{"vocab_size": 1024, "norm_eps": 1e-06, "positions": "rope", "rope_fraction": 1.0, "bias": "none", "tie_embeddings": "early", "init_std_o": 0.0695, "optimizer": "muon_variant", "beta1": 0.95, "steps": 8724}
Each number is 500 + 50 x the weight over its row's rms, rounded and kept within 0 to 999. Layers, rows and columns count from 0. Numbers have three digits each. The size before them is the row's rms in percent of the matrix's.

# layer 5 MLP down (transposed), 384x128, rms 0.0802, rows 16-70, columns 0-127
091:455431530488523623478418560528396518477506508447569601440482564509572459479500504546447538548432540391562540491536476437520471521414490493467455498509426560413534453455560536482468542423408513532516526533483590573481411560429502481559386559499487480511581464485443535515489528502485479508543586498480552488443483540506492565536403449539597588430513498526460554524482489463520497544419
103:478526394600501484474489536545515532497469508533514506547548453527553523463490449479574477512458514501410467481563457449542458485556450472581438456552443478515497449529511400536596478501554578444553553586502449510443427411491511484484489491447590444417484608463446533444499470569482594450463506483473570531461569533529603506492502485500417373513486569570527532548546519472643497489446
103:568453516463490562425485472492550482447473516433594518477476458523464587461542465566556486478543559531535520533583414587505483474511514432523490508464450566585507502451473533453491595560478471588563422499499429569455480429498468436572440575444533468533511623551451472520583463528355532545523434575459438508403510479490417501525534512482477446477429452477512505487502512414582465486562
100:424439495426621558546508509504454527547532451483498533464454470485499577613472540504455537620443516469437475479509559566487478450505511420512493517457529469456666479499594452501535498471522504490500418501458501476450564591522537512370493469594460521443478499490437493487535464470464442454396404469501493465537495408507526541544529442517487517608544499567532585490528504454494597449528
096:540556491495555523525573559475443520557519413579431514486447461543484519435495570501555406519514527471559476546447525475514537497443547461604464507539437469536422533510473412562453504448530399546514556499522522367546515443475610541512442496434469492506411508542498622437528580426466450625506448521513412479435500449517524462560464537534529468455428455474432426517540533533554507482500
094:431472544595511548472531572486438580573491361437524514434475546523552470512536489472547546467465488599484543522580463540515436421462418552507489506538484554505507491485466504431529468542484433552543561597492518497547461473445512412493478486521456400498533527449452626588539476478410518474527452578496460439438576491477532569515487517444388480438523453575485502461486567517575444427547
099:575498493494534487454551483511591545480468485499506536489568594551425415508439545438488504584502509542456548402519440450566596509503482506538518514498469498483541482475483548410468477478467577497451491417513405497435525568495478593486485530458505493479495397495493444376502597473465489463547594497397450482607406486487468473515546550454569626466556539530407455518422534511531543540502
097:457541537485447506486456501527416484488512520506593407433488447411510519709461570552423394460517506538500456521507480518501537483521569500392551468590507506479436484492465552469518406518462438418521559488510504476527581552463446534567491483574542487530559626476544472489548486398544497498455447544505533534531539438439438436451482474512530480567447527503504446516533489566557507445559
098:509529566555433507575525450415573547456486459465477532481433575546535431485417459456606462493577434537480530593506547461467516369478489471478512618535448494465572509500512437564410457508526484568587437454527566490555479453474489492495496464549519484439505465548535533509561391484394552427503585514502482507470487496555461563456549445489533449551537471557449474546547538534475392460575
108:472416498553463498510481596497530555471536554516465473593557485424502519545590483551471461434524517587495533502531491590511461578479522473467474481495525539515561483544588552558494541489490494514540564511411479546467494509512540547556427326435430516493435435508440430549529579503573413456443471555511522435590513530449479465419538500472600542474475465512428418443419429519431452517490
097:520502475491481473522436507640548449552495525476463512600529517505528518478480495533464562528484433543471518508469586548455444559471504540512593413477478482468464450497617554460393529407548622535607481512542370560499528470450526440488531554451421500497550513466499511545504517484565536613494519523460561462500478548444502524494479420460552443487519507448445480490453432392507407535406
101:453455506495498512529566401485470516519674541439441512532413480443551489462562473536477591545544421474592477512476529493526570482485452502455480485477505453419490431606472442524535409557474494588451450448508486556545460532429458561543511529602609504482468570523531598455548465539542458431533480491518458581533526444528491494434534471436506496467474549513471479477483505374560554509570
100:486469479531466474464553454484478496516444513505463512539559507552526507450477469506542515486617625617493531571531495487475393454485580547497456528515537413491482471425484513502480432449472529525558510496440532572528481565539481577479462529478484447418416494540433557485503433540436483439480457458582483533509470521498452421394461535395495478507548439449437417543500648554594444599530
099:492463492469614463468509543441516493462501491452416514572484423544536424504423522483483469479488576423430565411455527491543487504505567554573558513445421584489531520488530445402520534571510459563544515560536504444582510570545459522565473438447463458459499464481438523448397518465431520491506494522499429566519574486482537595520494563430570601449459482566528558458606530480399493507431
097:519459513483543471432542530464480493526477435439545495501489552493466389458519528483534451505409482549496536465528455519455470517598564449530543504442497408552457477448579483516564496579502433505542492539446577544427513505453449430520551431474490534395552486436447476430530486468494652563521579495432540521625468535454540539596425465464551518600454533588434531526546549530463438552485
093:503489538531490523497550484540561532460432536443476516513454480594509449425443468507550484551550402517412426511501462438579518628530522448524513526489457479397508527536603525490521465419494554439418458522419589392462424516510514526474606517571518477463438418492532457518522551554516552486418521527481605476529506430433613516441514536514483522522464527565565559484420515473558471522563
096:456559541492480533483508501457481652479510414484548521535547538488532515406385485515515470510500497505557429494454460495475558494528556460505564477496513586491554434498420600528478527580540516585533415567494528547477483502524474486567450490490520480501545386451419575518437513530426591462508534543480413481398524536429551462510482526397488553453574385536454499484513527521414482590432
097:558550423580480440532560515485459548509431520411560537551510462414554528570495444449566432448530545445559443511447508532612398589547613478550511515552471499524532474511517489514521557527471528583513480412489452493546522412496570530488476538518461456449439436545440512418423493483468504496473489555493508430531432501537510400552394494496583477455576511502535462480417415557493507537413
101:533525472501441479433494523444440531522452522496537384561541476501539557605498404535604493461455455536476371465532465437471479522417582517503498544524539450510506574599395488415515504601483390512573447544518509541570527576482501544497486388453622564483566404532462458493519482460524504443593470451510550530415472473543524504501489550481459524456561510467535485531465499496495504462536
096:466560499420522597498516461476482537531577519492496436533525505541402506519590496534519471439428550546462454374453468513567473483439577537595466537491459434437532493589579513502450443531558455593439500502544551478499448527622517530563486472442506499487499543507573487485405468542472513523466502417414517497467511542470366484517493490517557496523399428631455562551515506474549433499503
103:501463471532504490494402474513540478514529442510547568416473628450484470565572525542487534573523417501587493569490525574404472489436515449531482495493437499560513606548526421480564509486463632526466559557440388463494549483482537469481398529379542545415529543440500499502469511499480525486511502462529518552541513503482555431481498400544474465520521489465546523553393458443477417612506
101:527547490478469413485433537538521478509547394524489492539476522534580570549504444480437450417508566469442485439622457524498439443487456503464650543478494514429524385515484507412600504554555525463469450575384518421544541481489472435457425611536459436536435516522531511493472537508478534550506531523469498462523551549494563515477518455502451423618471517558468578469456538543516568489510
091:544529501491471595459463478574555555541455491567542591453505431467539496418523518498544504504519430415517517479453500565466513449474527534541423523440490536507459536491538543541430448528512485422555514492570484437546478550453474472475473528536500419638425410488526559499508383575482531601448408560466587489535494507412447554584466497505543518527610554486483539485488426383501567456472
102:551499588510443479619429452462488410536443418511503486484437577526478456568459497441448611490535442512557518508506526467533481511472535516457393524522533453442490509447491489445578559474433510397499509597524550576501532529464473480628525520524489460518554530450490520600479534407478568526457562608500480451461473446557489478424466454437441494568469464477619460531559478556530439505529
100:445486399431513441473432481446441492573535568618500503481555440453544486528534505469465445484505487579463473580469513526543481605534486539449495490408418603500584448537477501385442483535553530448447536517601567515524587583455479452375450481528474528530518415470574534444491512469435576537522534530466540481484472465455561512512550549578444498533520517475512592473515518526500495415431
099:504507405422644505517510540523451529499592473480512471534401614455526518559456512486483535511559559503531528519542465471521421406570575496485591498481460521558420542542453484514450538579544477455478477440428530546414463498546502377479468516527487500502483546567506442529481503468518514481549492489397469544474466479504600508565510457417548502580528517377436386482566488516483492507598
091:506498461473445430558499473483500544535471440484557582436418489512468474570492590500474518486439544548501534506440512413414498493445406627398414460483552520564432451514417470579472519505463509503494538613561546482554533480549455539499624487482569544516487595510491491463512547531432526490532503383494570493465487462504454452596459553526504500513478508527393483536479562377558481474468
104:582494479445579487431496562501537593459457494535582526448511507411522417576573512507625508559535455540522489532465470512553490483518508486493492490497436499515469574485465485490483448661499469447588566479479444565416578593447470454390493510573395519450461460493524449500490585522453537415497470465591522519466537522518542516528466477502483491533404550548521534439426388472479493506452
106:411498591478418472506428476489446516453470477439493573525549522403570520487496404460456617496520484441499582551459520618448506397528552446471506484490512494482404552516522494480468475508599506444535491471494516591472455570397504531477457488632500520517507562541476512539523495507521483464462544544472467486513637426497519435584548573516501443474529484425412587523571440469500459507520
105:430486437489491486493527549381509387490520499515542501488472405465469400513527505620438600516531537616550556540438529480500533512525516517580533498559545486515546568586538458539438488434506419508477412516522501524478551531531448544508415523430463546442505607579503519446496514425514522447426456488467437467583541506446497513470548563458587510517417571420482466549523450435490429541523
104:518481455504519544507480550512469511495570591473546495493571534569500505494477498481486506476527521531515459455504443599535486402509478598462465460551542599425550417497531464430512552534476589575582392406389518436477540547492483425526518513495527641505455540496456550552396488426488485414484588544541562464551522400538470504495449496444494552512509511446459535480477395476555461413479
095:504574418557547584431535477438454541525481480523394491434460481477594421560520525570587492515503540479461469491547521517529571530491488489456446546531385528469440520530500459509585532552446470484571522556508488487421480506559479528487465527550441576487524436474531476518649426523426525501500426490554499524591478571585469465517538480401504572430413484573508581411456481432457460472478
105:517509507483556492508584511445560489454419519528503471654442554510473473444539479484452593422450590471432556532534517490511543603476492559487525529521574432556469537588540531441534539473424485533433515456469583621476496518478530432471485532440575478515466500489422507493476431476475489533472475581438498527477535510491681500397503505397474422498494484484419536528561503474460496491452
094:421471524462502459491516559525553557491378471500530535562485552575580536506484488454477483537489492399555482471610467487549481389439516506540517480444552434467486485583569510467484430592531542424545547424436548471512498483568512443524549484433447509452574451464512476493465584510540479423471432508516448527422511512466545521525538448466538471669460531609398503480539460589512530520544
099:598495522501547412495483541471557549456511537593406435534508501510518514532510485499568416490554433553494502451493503525534521527469505451567451500441535449536545419413476576449544552461464524423607507498391403449505552593505485530474516462570491516427610334447553487556536629493509470473429470457533522575506480495480518428525466505554490550485484507472526573511467456421489487483551
093:557417450540490497414524507493532564514410542559500522526499564505493479490475473466447501526417529596438551449449459484532503513561455493624444429502481546499559464495417448492541537464539461460497439504434497482429572557461501622534482423389537490532562541500586517512482620418492473450539520556572526506512408490489547455607497457551473536454476492588467521530504542379500508449419
101:433479467505526550511379535518529457517436465630491529475518462486619615467523511534553558508492432566554478523536547526461549497551579478520444495499432527447557475454621544464456559539439384517611482517547608516453482476438456519553483493489535464572486516506550439480508451512486477518520495575504464438449470410451522485495535506479533472548374466417483441525425532461511499399451
098:401451476541457465545495550497492455484463485621481535480542455443541456481447534515495573483553488523567426496601479489475487498559477438443522619539522530507571435513457517476486500442454514516481548515608509371556500486509500383435631480450444454469506507440596494490576525444467590550540528452534470452631540503535507425449466553464505551434456514485510555480554500460495579434477
102:618498512424423456373507458544479472464517564459504559523379514522486532511410526543542459548482498572492438481453460574588509471366464573607585503387498531509510408510531489520504486575550504508512457539499540541445468472514499461535407466468599526497479501441570434607475574492458519475536490480419548446529488502432522544585529421453536537476478476488483540463503540559483524499457
104:591574517478610461439455533531482468543428514500504532515464444407484550558491481498547488507566496553463568497587495577483558483477531439413492508433510457522581491574633510503454563444459521474540447498502443520540485525474464520485445466393524648520524530518378539457490432524515403434425475500520459477507500501403488499451490454538449591536414488437485552591523570465538474518522
100:502503421531390529406376506482566538481496554530559578468479439539561515492515491538552568521546499420508486585398492488620552605420501454407531493561491497592446520486513484443474465467585561572513553517530468487494457452553556496461598556489477520526525466497456564547491430490455533494555424510375488539465456408539527539501390481491496528506502527468433497483516473469405522475530
099:446491538430500483528485524583596476520378499495528482538513482485376465539587434528502632462397504548488569471488456593574501513497497401508487518499518440488520481618477498447446568537449474541454531556491504464484491479469522459574477473562442441546426503467418534416458509512523430482478483618549518438548511522528483476535474604586426403483504522595510489513507549576466487468482
098:559443524539550519427500459494452488537459471562481542456480535512455477535497421529395467476442404506565496558432450583468471533599516562446519577464499472597589564576496446615532472431413457508514524497555464475495531473526549521489530567544552516381476477546435528513524493542487517551526524538461399493510450520471581461525534518403434477598452460460545504522500472535389464615462
095:496438537452446444519467526432495556469541516500542526499585548478498420480448514515466351573571503468554516424532449533555487557492517486452467471487479499456518446542385490505531537522433551532544546551438525525628470456537498530430454545401525530562517432482480501513553499494568562472458591390397515474505554501529460538483471464403515460540532541478491458427513656598475465458473
103:496566527469444495504487523458519507412478453599599447529510439598528507543543567555495517431453534539485549505440493609634546524493511499527542563479582551451463472580467484482580549485469499501435399420502424572474544456497450535545525455510452457522480504550469499508440518517513390513433526503543562468436465485453486487502501536679399494499571391513502501428488453496521510467480
098:549468383560537416505488475551499493462410559558450536566473449479641636531546444448488488513463514560472482433449535569510516531486445437466489446547521569529498574482576525503432561539483437508472547465432464479434505446555513485533544493467528642444545416476454511578529491504433408422566540528487490431494521441483499485497556489547463502457567446536526490425454486525488582573543
096:512435552503481558471553495492605531476542596411466421464514460538488546482435437530497465424517611520498467453468413507518427543513484530463564556621396471587518420468538479490487404508519503497491486529521592475494534479460565514536510559530457466528453604524460440475514476475538559411605527434504540484493455498483453510504506555384425508499482623445488565566513442498499560422526
098:481497456464433510492501495456565566549508511527494559451432488416532541496511342451560602463430580634475419410603444470440554544516460459491552594412584563433538484454481539479522390493519490510607530554454469519487495495596482482489462493578528454494473436479481555511527543491428481508435461536590529510602448429509563457513506530503491507487514483529449558475532512504478460508502
106:503545453431528459447466504542479506464527401478435486555532607508572430532546461528438569483434464543460533532495494433565499511531440500517561566563501493513545621507498447500554487588629501554493527598471490480482509538534498467456465519516505544512398490556445500471446474507549442470478494516468447517537557433580574509502460465466545537534602443425478487326493528383429456527452
100:521439453470555518516512564465502558517568470486440482484511518510419332491477443524596475480456492520484472468570467472438401552469527464515532447485432446525616555532516536485490549530499482455590499490498525540465625518390497478570414520521444563484455496614466439529538562427430566462596457544552530447468518506522483562634521559465484526510470496472495556493483537490494421553437
095:452496497521521545498442542466455556507487513474592583553393620499493507511470544507506511519456572535480441426503525491502539529443482534486517499495434552431518532466562479498576505487425558532415549512491576539417513590492496553508408596480495572447428503530415469506572504393562493390414531493500474547440473471573587480427458473474441557439521425565427612502432464480540494483533
105:545547441535514513465487490452496527514510518570442583504435485445553565471508530544475387363524513508435436526538490542496474493514558457493436500444453571499464505514476576571553531639537547539573440410505473440410576587589557504505401529464481562503512446494505488532460497560531525434519496449553503467440488547607436523561610494464565472456454493445480487406460445473443463520541
100:550478527481385530468480448448479532461501654535459371534575409480462473475547529435563468481547500534530516508466474499518549492475459477536582451501546438551550519478609554473456571615526537544495623480457480501601449590460398523447452498484521500479514468536521518439447503553510509474499493511501411533440499519480448473391557547539398499535511505546437475538470428513550523426449
101:471606515512480466479487491497536454482505459545574462484531569419507529493531471529419499485503565521440538455386462486465504577355521485543569547548394523505454479525578485488563461458586469483546441441483519434452572512473495493590534470646438594468532488457504475454496526465460456469518485519461471469546506407551568492526507542452613562460535508514473538537438582387563476573533
099:502578523465468512566505517586538553584593531501469460553480505494563461565531515514511546550505427540489474482552385468508556445584467401482570535465575487502484471522518583489431538496527500603499430562476451508391485502444448536551480472554426509462504436462501549510396584544464483479502393469539514491513562538398546488484538446494496620392508435420469482449422492571452485483534
# layer 5 MLP up, 384x128, rms 0.0801, rows 17-70, columns 0-127
101:449521420481422554499470549501451428536492492524468507475429552402459561421537545449499468507506484558497596479464551475447516535580514465487570522467485422556503434602553532534437569530576568496563572475597554639423454519504542490512370567482510473474477507481459418466572442540556560505538548484414458555480510491500421515485489416465438498522439544517472526579466514446476469530578
098:509448542569451517500543528460485460526417445441586414509416561551490539460455548507525436558488511434443529468500505504563523520558388509453598456462503549454507431387490425431491496510496419509566557561486520370550550538532454589554529442512631450550471540506475495494450496508462488463589565574458501493464455517514514629460552459476516544434523487566433548539498533515536538461545
097:447543424498471609560588500435479508568459555479485538485545541485436393542488559487464459528543484501514495531531573484501473529515442525514469517486587498477525464507555453467471574479520485553491429514520412482526431391483593584435519509501404527479546559484514538489414588540474496406491522576408542589463481498442402439557497598413499426423598473442529457511513481518501562489572
085:554402574577481465407407466534529534438500469451642543529485496422486431543492489442450467510483494475559540501462445485451521495527429587453563520500494487464498580488606407492530545503482520503449484496508459462474486461657490538522445493479528471530480529472582496546528509534447519554562562428562487580470494593402523515463493528463534375501501522484501570532443515425567591484431
099:514513572521527503490580557527547519522440558456534510579538513546496482425630474553422545452482425500527455489544537495524646481541495534439524482546453536452524470418564445479473450456581589499511552488566445396552474476589507467488464479459477470497420507553418487561505459530512550443490496497428439570421461447492468449500524378439493474547507459473419495531474475547596419584558
097:496569481501498477558466471477512540479463528508516439594512534574523539446464475486514442453543462542520509461382569500492487489446548487462517565484458507537579543487588537506448507532535516502495490449400435471473408530454515511540408507561496478556537479501477455509612511564534524553507526520518437467449424449353590432525579561499532475611456550532376532382470621472516438498541
100:475471544447563490437540593468482516466526550551489437537437432493494572476414520489525584615514458592455438452552496435460539477517429521442468608584456549598539480442473501431584465460559523475464552466497458540513540456457469514470458421548522532454497494524600561489527413548455540459498498465535463545531484465406499567458550445475490410471549499526531466523588571433480486495635
099:483398557478531519378567469506566429441560591447502504568497510524546606509520440480600482568498511532586449476407567483449459463511526472482516474520551420507473515542425396456534469548490490446528492458446386436535468453543640562521530511521497467481492473511434520500428560505528513566495491466432478576444542557504538521463556518431506460534528516433606494540553464428460488534428
098:430477637517502449661520453573514475447403413553495427490533521502515515435439569518542545548433497494519450447511474399477510523436474477533502515573503463504471556491432395505446516463530544483486446482510519583552524401439611486521488513606502479473498500486616470479467470504423558551611548473507529466504520596488494463491600471601478458534489452509509539469520467494526465459477
108:532485585538556478596516501404568495444477585470452499524591534499509534443521533541534480561502540454441447471501532466573513506552463489512459412459503461560546479511470456540477557370508498435415513521446488632432576505477534473516427456492546541523442446599486519506422605500510504501520370423447533500576514522500379480492577511521443491393511470508498499443487524512583473565475
097:481484514571542566538596551538530491492511530498523487559436537462451580510544634432530366533514576474529569425428519367516538498452528494482464441460566541475480532476486485558495571525542539537515486534528580444436527505433447454491472405498469419506469484430510472516519551551423475409490454491504480423489479501539387466509558511467572414547493564420513410523489472496554532483393
098:534515539482435500443556546538630447471473383464579498546504556579496542444526456531478501491469385487495399397552544573539491427517528535503537462463497532526501569465520442524511488492481475501529446562562428415563443550594496567497526582528514429535503498433536456548449455525466497544512432429499482557396500523501421484455495422500569486512575455502520533507497377452558602454533
102:490506451500505508578495453650480364510468532529482454449571565579457598481604491564482537527425556436529436507552521493487504610466454469475511462598489473479464446512470499568407628509463480476529467455477485363458577535463493535542523476543463444446519493492545602545466493512497480522485484569491553488474485540499514508528469541502462398531437498403529529508571396553483479469490
100:473611491454570458517581461501608482498453598495543517394576528449494575559554433567491529502510456504396461469541468489407506473514531449410536513474496536507531520518472518512570618514489475505413547462455502520496404491542454505430503530410534447563491493501462560469514554508454518568581482495571517568389483513545509453461537502574495437490488453525381580503470376503538462538513
090:467554441437444510482611459463543473487535495534563497503524470418556563480481504480454527460522385441507504492520565479444566465509511575517440552567451470568505507468467533462415477567559399564541501483555526438513514487432574510534560466469497415536496498507534576511434452493552375559497517457546400520451419519515518541440472570422567467460378488555587583566549546549485499530563
093:411471512517532419542442475508482400610535496553484467391557482514380573660444439617579435502445505568504487557454455605524510547482480455545515555502444500566478545522477445429485520500542388528490492531475562506448484444519412554459527460467533506534507579553430429500513531493451542514472535481451521541510401463508446561474517474539543485470525565502440447558495467469506536491541
100:490439478405545430575482427454488544483490478438485533519430500561559545494515496437480540574453406542467499509514498428497505517518519559445463409506567700426474484447489535586555507515573531491457489431540526522497422504527508600552504492507433564503478563514510500459482598506498435525523457400512520525491453580408427526536488402566491529554470420531508492593442496459466533462545
103:447502543474507504506533462616586548541516451569527528473530475416485474598465544493589583478638500530472510581462490468517545479556478467548523443464463540507487447406421512500519542451474494442393492530548462513473457558509524446527459456533473544455481372488554467430589475527575473431469419567496509474542484528372398521474556461494532483500457478629485550572452508488505506524559
092:542495530400415508504491535477537563475486591540445510496638542517442481510505411554507441548521449381517431533490440467472505519506485534449515531473464531401579446444471460526475559529585463486471451461498554532447505448480618569472497452501492353450570415528481489565512576523546544468588504517487436520512502424546494576535515459541375593522442438516513499497496528444465481537520
103:417443558452453426401463581534519481483518418512462527540472472581396507452516551447499505515420533472582448542498553434514500484418472502542440460598489581516472420529520520610467474407595430525498446526517577560424537506438536504437420549547443539515552484503551483446564546474529536535389527510519487509436587497535535503484499536501561526510474465506442507532484520600539609429490
104:517500567402526500530524458478498475370566579473453473544434416492462537566480427478505537581468529549441485454584481400473521507552623557461491453472461570592468613468456584546538551410445501551478443506465540552528403476501514540477425447481503567485503504469473535467544566534458460442539524450478518601502425529443497455570549539433469539556548422550502511483544504531516417507500
091:492483440472540515535488462461503512506507537477428510517452557474542545450541501535517555447460508474588479461528501491404445495431412449498623529581533484481363547508449535524504511535495558490533550520532468459469519436558454559456516512450587487439582575498552425524457472507531601482486619438501453550528530427636526429564451488536529563443433435383438533481477461482493511528597
110:425482592515484469512434571562336483522503488493465418496541492500539537522516563507547483463546516477522570468492512442530504464551472561506555576550514511497564517550526459506518516499464494491451402527471436507481510615476587597448468541626449455528447453477467395547527413496494530451498528470504371472500503574539374458525514428415470454588550556459529487504552492494428462491561
105:483406609429462498515483448618557387481562513478447461572593463494554543501472433520499503446463474516481475554461490502543507478482586519448516470518528480477491474508440613550431496479490514536516432530517515502510553530454462500466422534506609424535536575462450507393495535403476616500514406475454488462559500421531503505553524457455565544577399491430497524511485569548431555565564
090:501500547619459419533483495580465559562592623432503448523458522575465492577526445489497480538455459453474582596443516522474552593491496501453489466544536410522448489498516396458526485502511534441410500519556448414459509463477557495488505395432622542502477486562565622424486493470470493475430427520457497553526519445482474478499517502469505492569533493544486592500433480426504443528432
088:432471471534573496570553533465597466571568469425529497514590430454527600497439433592507538512542485445499480587580511534566475472408540428486499481487469483476458483483506568477534496498479424474512555452501529531455555506427472510613502457499432599508445513508573446539435499530528512412455526546476482449482343460576536451534498474525576517514563465364513433555442454518522509496499
107:426448553554454510440595513503460494478554555516442523465532456570455485483546534497590520532444460579473497481543508553471543456548468571498460463531495479565464469449552501419562472544505495404465471478404476350536496577517465482485452519579596539546546553472557481561554506651526516457529586527549399494421488461496523543574468460481431463482524537538480493464427396427506464538452
109:545524536536498567590514551553575496451433487567567450523506498522485417542480547446445574484464489604511484501424472496532527498572510415584576509515597514510532440469622477479421516538537443500527469385549568519437395455519451518463437532508567554485470479466455507510507476493463462455470470507426475498427514499497520499657358502458537572518493519438457540461436535519544489423532
094:571488535487462566623469498497551569553490491565468495563547567519553565538399468483565463555435503504528443444493516451434520521349526447446436473544535389480439440473512572524591485416539427587559444531572555457535528445531488471517518558549542475484552468481536425492464448495602464464533573480496488591416474468471520500506392451489522472454538499505453530494415459453532463517526
106:486476463545489432423513490527522467526536608542510521498457464528509516487473447385514433545495487480489581455504462447474486536494475466530559538564502473528413502496547514544560462485453467416550524592512496384504565545542553604533560553455565503398572452531535459545438507416379387631464486495452455497491535528490468522489498481589420581535465521476592524544464524394535514488551
104:496489580464449511539484529543496489543511545495502435516460452537445497434542499596507473495540515487582489477406497444483624552528528459514520510502534520539444531546480532382525543562496588415494457461470457455330429505450684496522451516422494469555418560515482478491444595534477466569543500520487412514531486489433527486481549523495440419559566487500538472496519561468504496416421
109:467583500596477483600405531486506568529536432512464535580492512516530551554519492537402435428456556545553514455482498520443412469491545529434571473623422485494580450538538565542454436612515445511432422479549509511453528478538486608514516507537472453551471432489493498489484596542539488462480477561424474529395463582555406518529502484501450507470467437512586459502545482473427511432472
105:496495466529614535497556483444537503459489530495358419479469457472518559548411509596540478476414396575539461498556495490457509502527494473560438492394555568520452477496473584452543446434509537506547484504504493458633515524525470515493492540507498547457597504507557591451519491482445531442493519530551541519431410438530523456456497499495528582387554438628446456420511467468503446512453
105:428581521454552488441506390450455505378614495504473457490490520514543558449488561535618484491521430527563441481426429548456532557463483530437480441531459398456501490438416438498584519550580554459533545522534518434509531561449411537588493510586480483519536557499494560487612522554549464543555554472471514570492536488520539451540514393526560435483481399485500531488483474482510493532447
088:336555545531498478513412504451530470500577473443606486563434462460494448504551447414509571484476511387522488491453486446426533545504556554508446497530555455503478495536458481505492438406528441518511532487521564511585431463384490485513456528650569429580530413506489591515490556522534502475503496580462437464506447491468455544511498514513534504442585543480529546587500478578566498528468
101:459490498412465506560512507482405528536449582519547490540418477490432549495440490431476476573435532529475508416496603570487455536482486515545484536502536492567569543455495448513560459568500501498500513640500422417513573587488662450562463429520407444401528548515450473493487479514528514553507467520478454494503390528579451517515487575489535501509545424443414588504493483566440529500495
098:560448553544487594480515441397578421509485486451476407520516406570443490479473503439573497483560558402452544540438522613516521543534439501533520513388453522567510406526468496522557494553537566489446474547453490478547502526494529440469552491550523461570517424417512513463464567464614498440480526474565562495475567499488544480450431385466537515518496456393534530520431538584469500510550
099:307493456483580519586429468425615494491504536574503510542422520508442514520585539499577493452426487387545507473516511494462615552488460518521534548560432529411519566545413444493456550512470560426521530469496526452531498524414444538527542445493484463418515455558532547485484440462491557491536489462528470502512573461477506520512449425569500507502582505537509469593510508462523423588462
104:500449505546493477482553530549520469453452509493471555492452555536424462533493514495543457535460560557440514534487495520543598500569423572523527493466458456557492434456346595490468505573453577546516555485552508489515481580587537444442512439455496488357414490529541483552534489403432519497463494448514468467427533577389514533542601507593434446413561420510487531501538491483557532481454
098:529454519474546499474451495430475615513561556433566478570516400489523544483596524470548576530510453464566460514517502465470516493648511452543407447503508607443579581509444497534504511464525477547526369532500535437470469467496469408527456524468485450528568524434541535476561462520456558508494481479522509480477465543422493519467498439509547501412393536515597433533488585548603440465449
103:535482582513468502438574500356537490453555439496541500494551477485503514460529456433588502490490529415470481463474490538497457509363455498511536418613659544450497608607532464503538443506451504547552464442496443484545497505509429490451543534523536516485535598518493484488532532497496427421617477480521502466496447568394486606447563580461526485467536455514540534514517450496480462484531
103:490440531449490556469529474493466519514573557471507435481495529464490462551477427542437594534475521488528593543541473413555532528566472562528414502462483505474488550594455425554444614478454623488539472443433535531482486472512516513466491504492503513461495504564522514502597554458487591514498499523476504463473511540358406434486610447581571440500473454472545485370397432565502567492488
095:456536495529461499467605429581457442493455477503513530411517527464406549529527518549643476509457475552500476476542461546531501527581600555499510537469452559520555418496498406610495382435557503452549493519467427528553454482440524502452451508510450501555493466547558489535543437531449487517543408481544533495609576443474588489509550501404438522472517467533559545507464483461540426392526
113:511557519530517496610471555501512554455451536558513480345544596523439474495481507416565499492448546521475518510477474551493573448547468528500551528475482656431515570532475518496539451497530490488482553443551526506468572456434403550381608535496427409515403551448509375455490548524496458522527518452536467489481483625469474521428602481526512519480512481541538475501440470473500464463506
092:460461435475469533450539585483449577587489516598398489532539485532552469558525527399488454483482472534548585492455654556568583475548516486594460471522494513526533459531425451473462481473551446556430402543544510417528546474534473497425462539532547530510479518470540547471574480501448529458462392462508457561471581479499463551489484533488460473396441552478463480404457555496513471525615
095:510542600518437478465432576548514532484453426577502530566527494462461476497533506566521545568555472421561511489446413471408508470539503452501475452458437399465557489498605553448538503451497454582405459465511485398543520537566471519441550589522489451497596481511423468643499452484469495593512622507496562492459564530544450493576499477516519486461456466458506524456421570496485453462534
099:471536585459488512482509490566572500501519423435549572535549449462448504534581457514552519495558519525543550521489557429468531614384471439541474548577484420463502603458426559537375429442419482432500552448436480410507528467472474501436562523554554468487487433479573465556515453546459431524498536509448511431433474491584546527532481550478574580511435494530446447499508474501573469454578
111:520525487538546425548541515493503517479536486589506501481552575526462556439503371559533503428504429539416454533422490504549439535491508538498476492504584619479485522452438457467586570575473585464466444485553584501544502457465546400454426528348437503528499536494464481543435594445446516464414451490512466485452480460463560524441549472552517477481605465456514558535540554461520526507592
095:529441547552502523573526426404572403426503512486481530473494457574483560543551348463557425533599544437492506504524479537503497497423487442564493544542470473580540474481456495451435458481588511408583446474510498579548561440511446485483569497462538583499520486592548454451537517419542449492525533416531474490542446475454465399439477560486536525543490437416581473500531551523496497568552
091:552522483445450497471512348530514478425441456547449495555410480442519537518473515436581472485451475500462506554515551450504509564546453470557461449509399473553476493578501581509585434394486477468472615456616465464586480516583477561388440500576566424438482499548426504472594565521519541524416485521513485481480529450586506567541509498533442493557464475483508498496555567457495509520468
116:510545435566406519523520523627506478421519507522574474503437465507531467500575558483434526461514525414631513451487472424500475565430545554404572452467526445473449560518533525571479523500443490467550616405459490427532480445527533534386512483428582521481505448368571467433501549530510526528528477458433500464495506488497520488563483508538542604515473537525530552438524446498571544442545
106:507535480604568483561517457494536463542583523488448491461522385551520453561391508529510515493594595446538497543452481470403512496549539463472411524580546503462493516470568512487533416498533545562485476476405474496480492452585462493487546469567461544429451468500465501429471500392466487430493562469490410473541465531601410479558432552497551663487539541450508433520558498515486478484551
103:394503578508417478575455521392566573520481447517492471464523510557502475504548503544620480507513525482451449567395483502472468502482491525506427529475607570461540546543584475546561551459529478464491537604536459398553408503457545513511603507459485576549548507529486514469531423501460487539567410573459407430474462495437429504437489507481515465523528464427527482472520505394448559441555
099:504412517455458510394544544551468537519513555480396520491463544492399503448538474552500479477544392410571486650482566531411470573513516486531478529459548527480474507518538518433427513433586497608513512459575585469446498492578451450500435458493536508480516389512594532473468526508515481462526566479505566586456507472463478448488408479526549514476405553477468558509523605505502569517458